Weights of a small transformer language model.
Architecture: rotary positions, no biases in attention or MLP, untied embeddings.
Each number is 128 + 32 x the weight over the matrix's rms, rounded and kept within 0 to 255. Layers, rows and columns count from 0.

# layer 6 MLP up, 320x128, rms 0.321, rows 24-32, columns 0-127
[[116 106 152 146  98 124 122 108  92 135 149  97 120 129  83 115 130 172 119 152 146 150 164 150 182 141  72 175 142 166 158 180 146  39 134 105  69  90 134 180 131 166 149 191 121 168 159 159 123 140  87 134  50 154 108 108 134 123  99 153 153  93  64 155  96 147 100 168 125  88  85 141  56 139 130 141 167 141 147  93 174  89 189  99 167 140 107  95 156 149 154 145 121 196  84 159 117 153 134  98 154 172 136 120 155 126 145 101 120 100 116 143  85  63 149 120 197 119 114 134 139 121 103 129 111 145 114 137]
 [125  87 196 128 138  93 133 132 122 121 133 132 163 109  85 137 105 148 152 116 116 138 110 142 191 122  30 157  91 128 168  28  84 126 104 182  91 103  73 125 108 124  99 196 160 141 156 167 132 105  99 171 137 130  77 144 159 134 111 112 137 169  60 134 115  78 157  90 133 143 138  65 114 110 149 110 103 134 131 157 177 108  82  90 117 113 118 123 132 116 132 193 128 148 135  87 152 131 188 136 139 114 117 114 143 132  74 125 186 143 163 162 116 135 170  55 136 117 149 145 130 115 109  88 161  95 102  95]
 [ 88 121 146 138 141 109 131 170 108  76 107 134 121 126  93  90 132 152 139 193  89 104 134 167 125 130 103 146  83 103  95 121 115 169 166 132 141 128 144 118 143 161  66 129 126  76 110 144 160 120 172 124 150  94 122 143 105 114 145 160  92  83 166 153 151 153 164  40 157  96 112 116 110 122 133 125  93  72 169 197 102 106 147 119 105  68 117  93 122 146 164 149 102  95 133  99 173  85 166 119 157 157 141 121 163  68 113 112 125  97 157 108 142 133 119  84 100 199 112 167 103 117 146 116 127 172 146 198]
 [106 117 129  98 107 120  91 180  96 137 111  89 104 132 143 131 142 186  56  89 119 146 139 137 151 120  98 100 118 118  66  89 106  80 149  82 109 142 138 132  96 141 103 142  98 113 135 184 142 155 103 133 171 126 122  89 147 150 109 162 118 177 149 125 140 110 152 126 135 152 150 104 115  82 150 111 118 130 104 185 114  92 111 126 127 137 141 109 143  78  98 110 132 167 121  52 141 142 129 101  92 108 136 135 168  95 151 134 121 127 126 137  84 110 119 136 115 183 157 176 141 135 111 153 105 153 150 150]
 [146 145 138 122 103 129 179 182 169 142 121 206 117 133 153 117  75 139 160 133 121 190 157 122 151 179 106  94 108  84 111 126 162 153 128 175 187 123 120 172  67 133  92 181 139 133 101 159 132 123 131 170 135 100 115  76 109 131 106  74 149 171  86 110 143 165 146 148 101 114 153 168 147 117 164 141 168 115 154 152 112 120  61  89 155  88 148  67 159  85 131 134 146  87 159 121 111 144 134 102 121 126 135 145 161  86 121 172 173 135 149 147 125  22 153 135 183  95 158 117 124  95 179 186 124 143 165  82]
 [115 157 106 125 151 144  91 153 106 146 111 143  68 103 114 120 110 191 136 140 119 169 118 149 137  74 102 142 141  59 139 114 138  99 136  78 100  50 182 105 140 112 129 119 106 113 104  99 130 110  88  76 111 107 147 146 103 139 154 119 177 133 110  93 132  66 175 155 140 180 149 148 167 160 154 146  68 113 131 102 115 100 110 185 178 108  79 106 129 105 226  36 116 180 167 120  74 171 133 121 191 184 120 128 125 179  92 161 142 202  99 101 170 180 114 125 187 168 134  77 124  59 110 155 137 125 141 114]
 [154 158 186 119  61  90 120 140  87 133 104 133 114 177  97 166 174 137 144 155 162 137 132 121 160 137 127 157 102 128 127  86 111 137 110 153 139  98 143 114  93 145 114  97 116 178 129 116  85  71 118  87  93 155 115 162 167  82 185 169 152 118 124 138  92 159 212 108  55 138 178 175  95  79 146 134  66 170 127 181 126  86 104  41 180 102 161 128 171  99  98  96 123 143 118 114 161 156 159  65 171 145 127 110  99  73 121 186 131 125 177 108 124 120  91  72 127 123 111 159  73  91  91 160 165 135 134 130]
 [152 156  98 140 149  93 131  94  96 121  62 159 187 122 180 125 134 176 108 100 142 113 134 119 142  82  96 209 120 179 146 190 183  91  91 143 124 162 142 153 162  89 130 137  38 152 113 116 190 126 106 106 116 140 110  88 153 169 179 130 143 124 121 128 178 155 158 124 122 117 109  74 116 161 146 131 119  89 110 154 166 119  79 106 114 140 160  81 152 107  83  73 131 107 101 155 141 193 161  59 132 173 123  43 175  63 140  89 119 135  93 110 134 157 132 110  84 142 159 143 139  59 131 187 129 158  78 150]
 [100 119  66  89 158  70 118 103  76  83 104 160  97 151 109 179 149 166  91  88  95 167 168 144 133 118 130 123 133 137 152  79 120 114 148 118  79  98 117  81 108 154 117 161  76 128 130 129 110 165 130 137 103 143 137 159 158 111 162  84 174 125 163 153  83 109 217 138 103 147 115 100 118 112 144 135 128 181 111 135 149 130 117 117  88 144 115  84 109  55 141 104 111 103 108 159 129 103 124 130 204  89 106 113  67 106 103 134 140 117 122 171  53 175 134  99  96 136 119  84 104 155 195 172 104 138 144 114]]
# layer 6 MLP down (transposed), 320x128, rms 0.306, rows 24-31, columns 0-127
[[109 169 163 194 122 134 150 141 129 104 207 149 158 152 129 145  82 156 137 107 104  89 123  90 159 104 111 113 120 179 142 111 107  90 143 147  63 159 124 175 110 154 141 134 123 136 162  47 145 143 109  97 116 135 185  82 184 165 154 120  87 145 118 177 135  85 179  71  81 152  60 134 113 141 159 164  78  87 133 137 164 129 136  96  75  98 117 134 126 168 170 104 169 119 153  94  77 150 175  89 156 123 109 160  61  75 168  54 170 112 115 126 112 143 162 116 161 130 154 126 165 111  89 108 144  81 173 105]
 [106 118 135 100  82 135 130  91 100 143 145 111 119 142 153 155  82 138 147  99 124  72  70 120 109 187 158 118  84 137  84 141 170  96 135 103 139  78 152 102 177 152 175 147 131 151 154 146 104 119 213  74 149 154 174  68 106  99 124 127 125  64 114 177 144 120  86 163 122 111 109 147 132 100 141 122  79  79 144 135 125 102 132 121 149 122 129 191 150  72 125 148 126  93 121 134  83  64 144 173 114 139 136 168  51  94 114 117 151 137 134 124 129 131 124 171  41 107  68 120 123 128 124 149 113 109  78 142]
 [ 94 144 148 160 158 152 133 109  85 183  79 133 111 151 139 106 171  91 142 151 153 107 173  89 100 101 109 156 128 100  64 131 187 182 164 132  79 119 142 141 140 146 135 121  94 118 134 151  98 137  72 106 139 134  75 140 129 148  81 173  82 139 158 136  91 120 123 138 146  95 157 195 162  99 183 135 140 147 131 135 121  96 205 110 106 105 168 119  97 173  81 131 171  93 175 126 163 151 122  62  96  92 100 110 123 167 165 115  82 110 131 164  87  61 111 166 181 120 173 149  87  96 141 132 113 140  83 117]
 [118 124 143 123 126 110 128 162 136 115 155 116  97 101 126  92 114 119 171 154 131 125 145 112 155 112  99 157 141 131 160  98 176 150 135 135 107 109  86 135 133 113 129 181  94 181  77 137 148 109 121  58 152  89 142 131 134 172 142 101 163 111 118 117 139 112 152 134 173 105 109 208 115 110 142 105 161 143  95 116 158 180 137  90 122  83 108 119 166  84  99 133 172 130 124 160  62 143 137 159 165 148 148 116 183  79 132 141 180  91 107  96 137 202  97 114  98 144  97  86 139 125 141 106 156  89 155  98]
 [130 182 160 114 176  95 112 138 116 121  50  63 108 119 190 132 124 129 152 155 106 105 127 123 151 128 212 138  84 155 123 151 189 161 178 138 144 109 161 147 105 158 209 103  97 171 175  90 134 155 121 143 156 107 134 165 136 138 148 137 134 110  87 125 151 120 145 114 108 150 166 139 176  72 122  91 164 166  72  73 150 157 106  61 128  87 116 161 124 112 128 170 158 117  76 142  99  86 157  85 114 153 135 120  99 148 151 127 117 120 157 142  84 146  83  68 175 148 133 133 121 145  93 160 153 149 149 112]
 [127 108  87 109 100 145 130 158 146 118 122  92 153 180  98 102 153  89 176 161 132 167 143 112  71 161 130 149 113 146 105 115 138 121 144  87 154 156 110 160  95 136 160  66 130 134 153 120 142  64 132  96 162 126  82  51 173 127 134 113 127  89 146 139 176 146  54 151  97 131 102 103  88 116  68  82 167 112 157 160 137  63 137 107 138 192 128 196   8 177  52 138 151  87 108 114 119 123 188 141 160 113 105 155  85 130 110 118 106 141 123 143 130  87 155 162 103 135 137 118 140 102 122  73 138 117 174  89]
 [137 113 159  99  66 130 117 204 140 161 112 134 146 130  90 135 135 174 168 101 104  94 187 113 136 109  55  74  50 186 113 130 162 162 157 156 172 170 135 127 159 129 146 126 141  90 110 122 204 102 115 124 100  99 165  69  86 179 112 111 102 115 233  73 158 140 167  57 148 160 126 103 147  98 111  96 119  84 138  95  92  68 135  96  70 127 138 151  72 114 106  95 129 192 119 151 133 160 108 112 131  76 100 137 122  76  79 134 100 158 105 157 131 162 102 121 141 128 146  90 186 184 150 115 115 100 106 182]
 [109 136 106 136 144 138  70 139 159 112 126 135 129 114 177 147  63 129 147 169 155 101 128 159 178 142 133 104 153 134 160 131 170 154 104  86 146 119 157  92 152 109 134 107 110 141 150 192 168 123  98 111 152  96 181 128 116  98 171 175 126  93 149  92 174 126 101 106 156  99 106 131  96 131 111 125 123 100 132 113  74 175 141  98 127 105 129 151 149 121 147 106 141 143 107 127  92  11 141  87 162 120 155 133 126 132  93 144 246 103 158 127  93 134 139 143 160 146 116 161 188 157 164 108 103  76 188 134]]
# layer 6 MLP gate, 320x128, rms 0.314, rows 25-32, columns 0-127
[[110 155 181 104 183 133  81 139 139 135 121 118  77 128 116 118 127  86 130 187  85 161 103 175  62 122 120 140 120 120 134 131 101 167  80 115  87 110 146 164  94 147 130 111  93 127 115  70 181 114 170 141  86 170 130 171 104 124 176 128 112 160 187 111 103 158 126 167 149 154 165  75 144  72 133 164 151  69 136 156 134 106 156 124  87 120 152 120 133 125 159 119  60 130 111 140 141 132 198 131  70 172  90 115 169 121 107 133 173 176  66 150 116 111 135 107 126 148 140 140 107 122 111 120 197 118  98  62]
 [ 78 163  99 129 114 106 120 153 144 105 166  83  84 100 115 108 153 143 137 125 108 147  57 188 140 147 132 129 113 131 112  47 108 131 109 149 138 178 174 167 110 142 122 178 173 125 106 140  92 130 185 120 129 128 129 118 180 172 152 132 135 147 125 143 137 177  80 151 103 125 116 107  93 116 180 144 110  97 198  96  84 117 125 160 101 162 112 110 101 111 114 142 121 112  92 114  95  76 152 182 137 110 119 122 169 153  96 139  93  97  61 137  97  87 109 116 134 169 179 101 133 162 118 168 132 125 199 157]
 [126 149 114 141  79 150  84  88  49 172 170 127 112 117 114  84 141 120 155 118 149 182 106 100 172 161 119 168 176  86 112 117 206 125 175 110 137 108 119 117 105 128 124 137 101 138 111 133  69 104 142 220 143 147 120 102 103 160  95  85  83  90 116 166 161 174 127 201 128 103 150  98 114 104 163 131 122  79  95 123 141 136 149 149 118 162 158 111 164 128 110 154 127 106  99 165 146 111 153 110 138 166 154  57 100  97 215 126 195 110 107 117 123 136 101 102 125 155 146 141 144 124 222 124 109 139 127 158]
 [169 105 112 124 158 115  89  88 107 176 142 129 148  87 160 117 200 159 146 104 115 168  90 127 170  69  93 152  87  97  69 150  97  77 140 120 109 123 146 104 166 150 168 141 107 196  75 141  94 141 118  88 126 156 111 137 118 155 129 103 188  76  61 111 149 135  93 162 109  77 127 144 103 106 166  88  67 154  63 114 152  61 111 121 123 113 121 157 110 165 155 203 126 161 157 113 160  40 146 108 127  58 109 112 113 135  79 100 109 140  93  80 150 155 102  85 145 148 111 110 100 153 148 109 107 101  76 127]
 [160 130 108 123 105 176 184 153 172 159 160 148  88 180 143  84 142 116 105 145 147 111  97 111 179 151  61 127 118 176 136 143  99 146 112 113  90 182 136 107  86 200  93 121 170 138 119 116 176 131 132 194 105 147 177 166 165 174 156 119 167 189 214 168 120 131 167 155 137 141  78 155 127  65  87  76 128 105 124 109 136 108 154  88  98 161 124 155 135 136 102 123 108  58 114 132 100 109 122 139 121 143 120 120 105 140  88 114 117  92 132  96 122  53 127 128 116 120 201 123 125 130 151 102 128 153 150 110]
 [109 145  97 128 138 135 124 105 163  78 133 156  95 109 225  90  89 129 143 103  84  67 141 157 135  53 113 156 173  78  54 127 123  81 163 152 150 104 103 152 143 161 129 102 107  93 103 149 159 133 159 158 146 144 108 155 110  74 121 117 124 159 155 124  98 104  94 188 115 138  94 114 158  97 142 160 167 159 103 124 131 118 135 147 140 124 151 141  61 116 116 187 147  82 119 160  94 140 149  67  76 134 138  94  81 123 198 119  75 191 119  97  81  94 138 115  62 104  98  86  69  59  91 130 164  88 112  39]
 [144 217 151 157 154 112 165 122 159 125 111 117 209 149 161 167 125 117 187 130 140 132 147 165 173 122 131 166 125 165 131 165 142 123  44 120 128 109  95  77 199 128 176 136  99 185 135 194 147  96 104 144 121  84 146 159 128 118 178 113 101 158 144 103 192 153 142 113 154  76  85  99  75 168 120 189 158 102 110 120 151 129 171 146 105  94 147 130  96 154 209  87 178  98 156 183 143 113 134 114 145 196 143 184 177  80 139  60 149 138  98 108 152 143 125  61 125 209 152 115 121 139 130 141 126 124 140 116]
 [ 89  69 131 107 118 127 160 140 105 123 151 124 130 121 174 124 126 133 124 103 106 130 134 132 166 153 156 136  94 158 140  89 159 131 152 138  98  49 122 132 161 159 163 135  71 124 120  86 135 151 117 192 107 156 158 140 146 121 211 128 111 112 131 145 117 166 179 109 167 163  86 131 120 102 148  71 161 166 108 140 192 149 112  93  99 158 156 173 135  86  96  81 157  99 104 127 127 119 170 132 118 115 116 123  80 100 151 209 104 109 166 157 104  74  96  77  73 143 123 152  96  93 179 197  96  96 117 166]]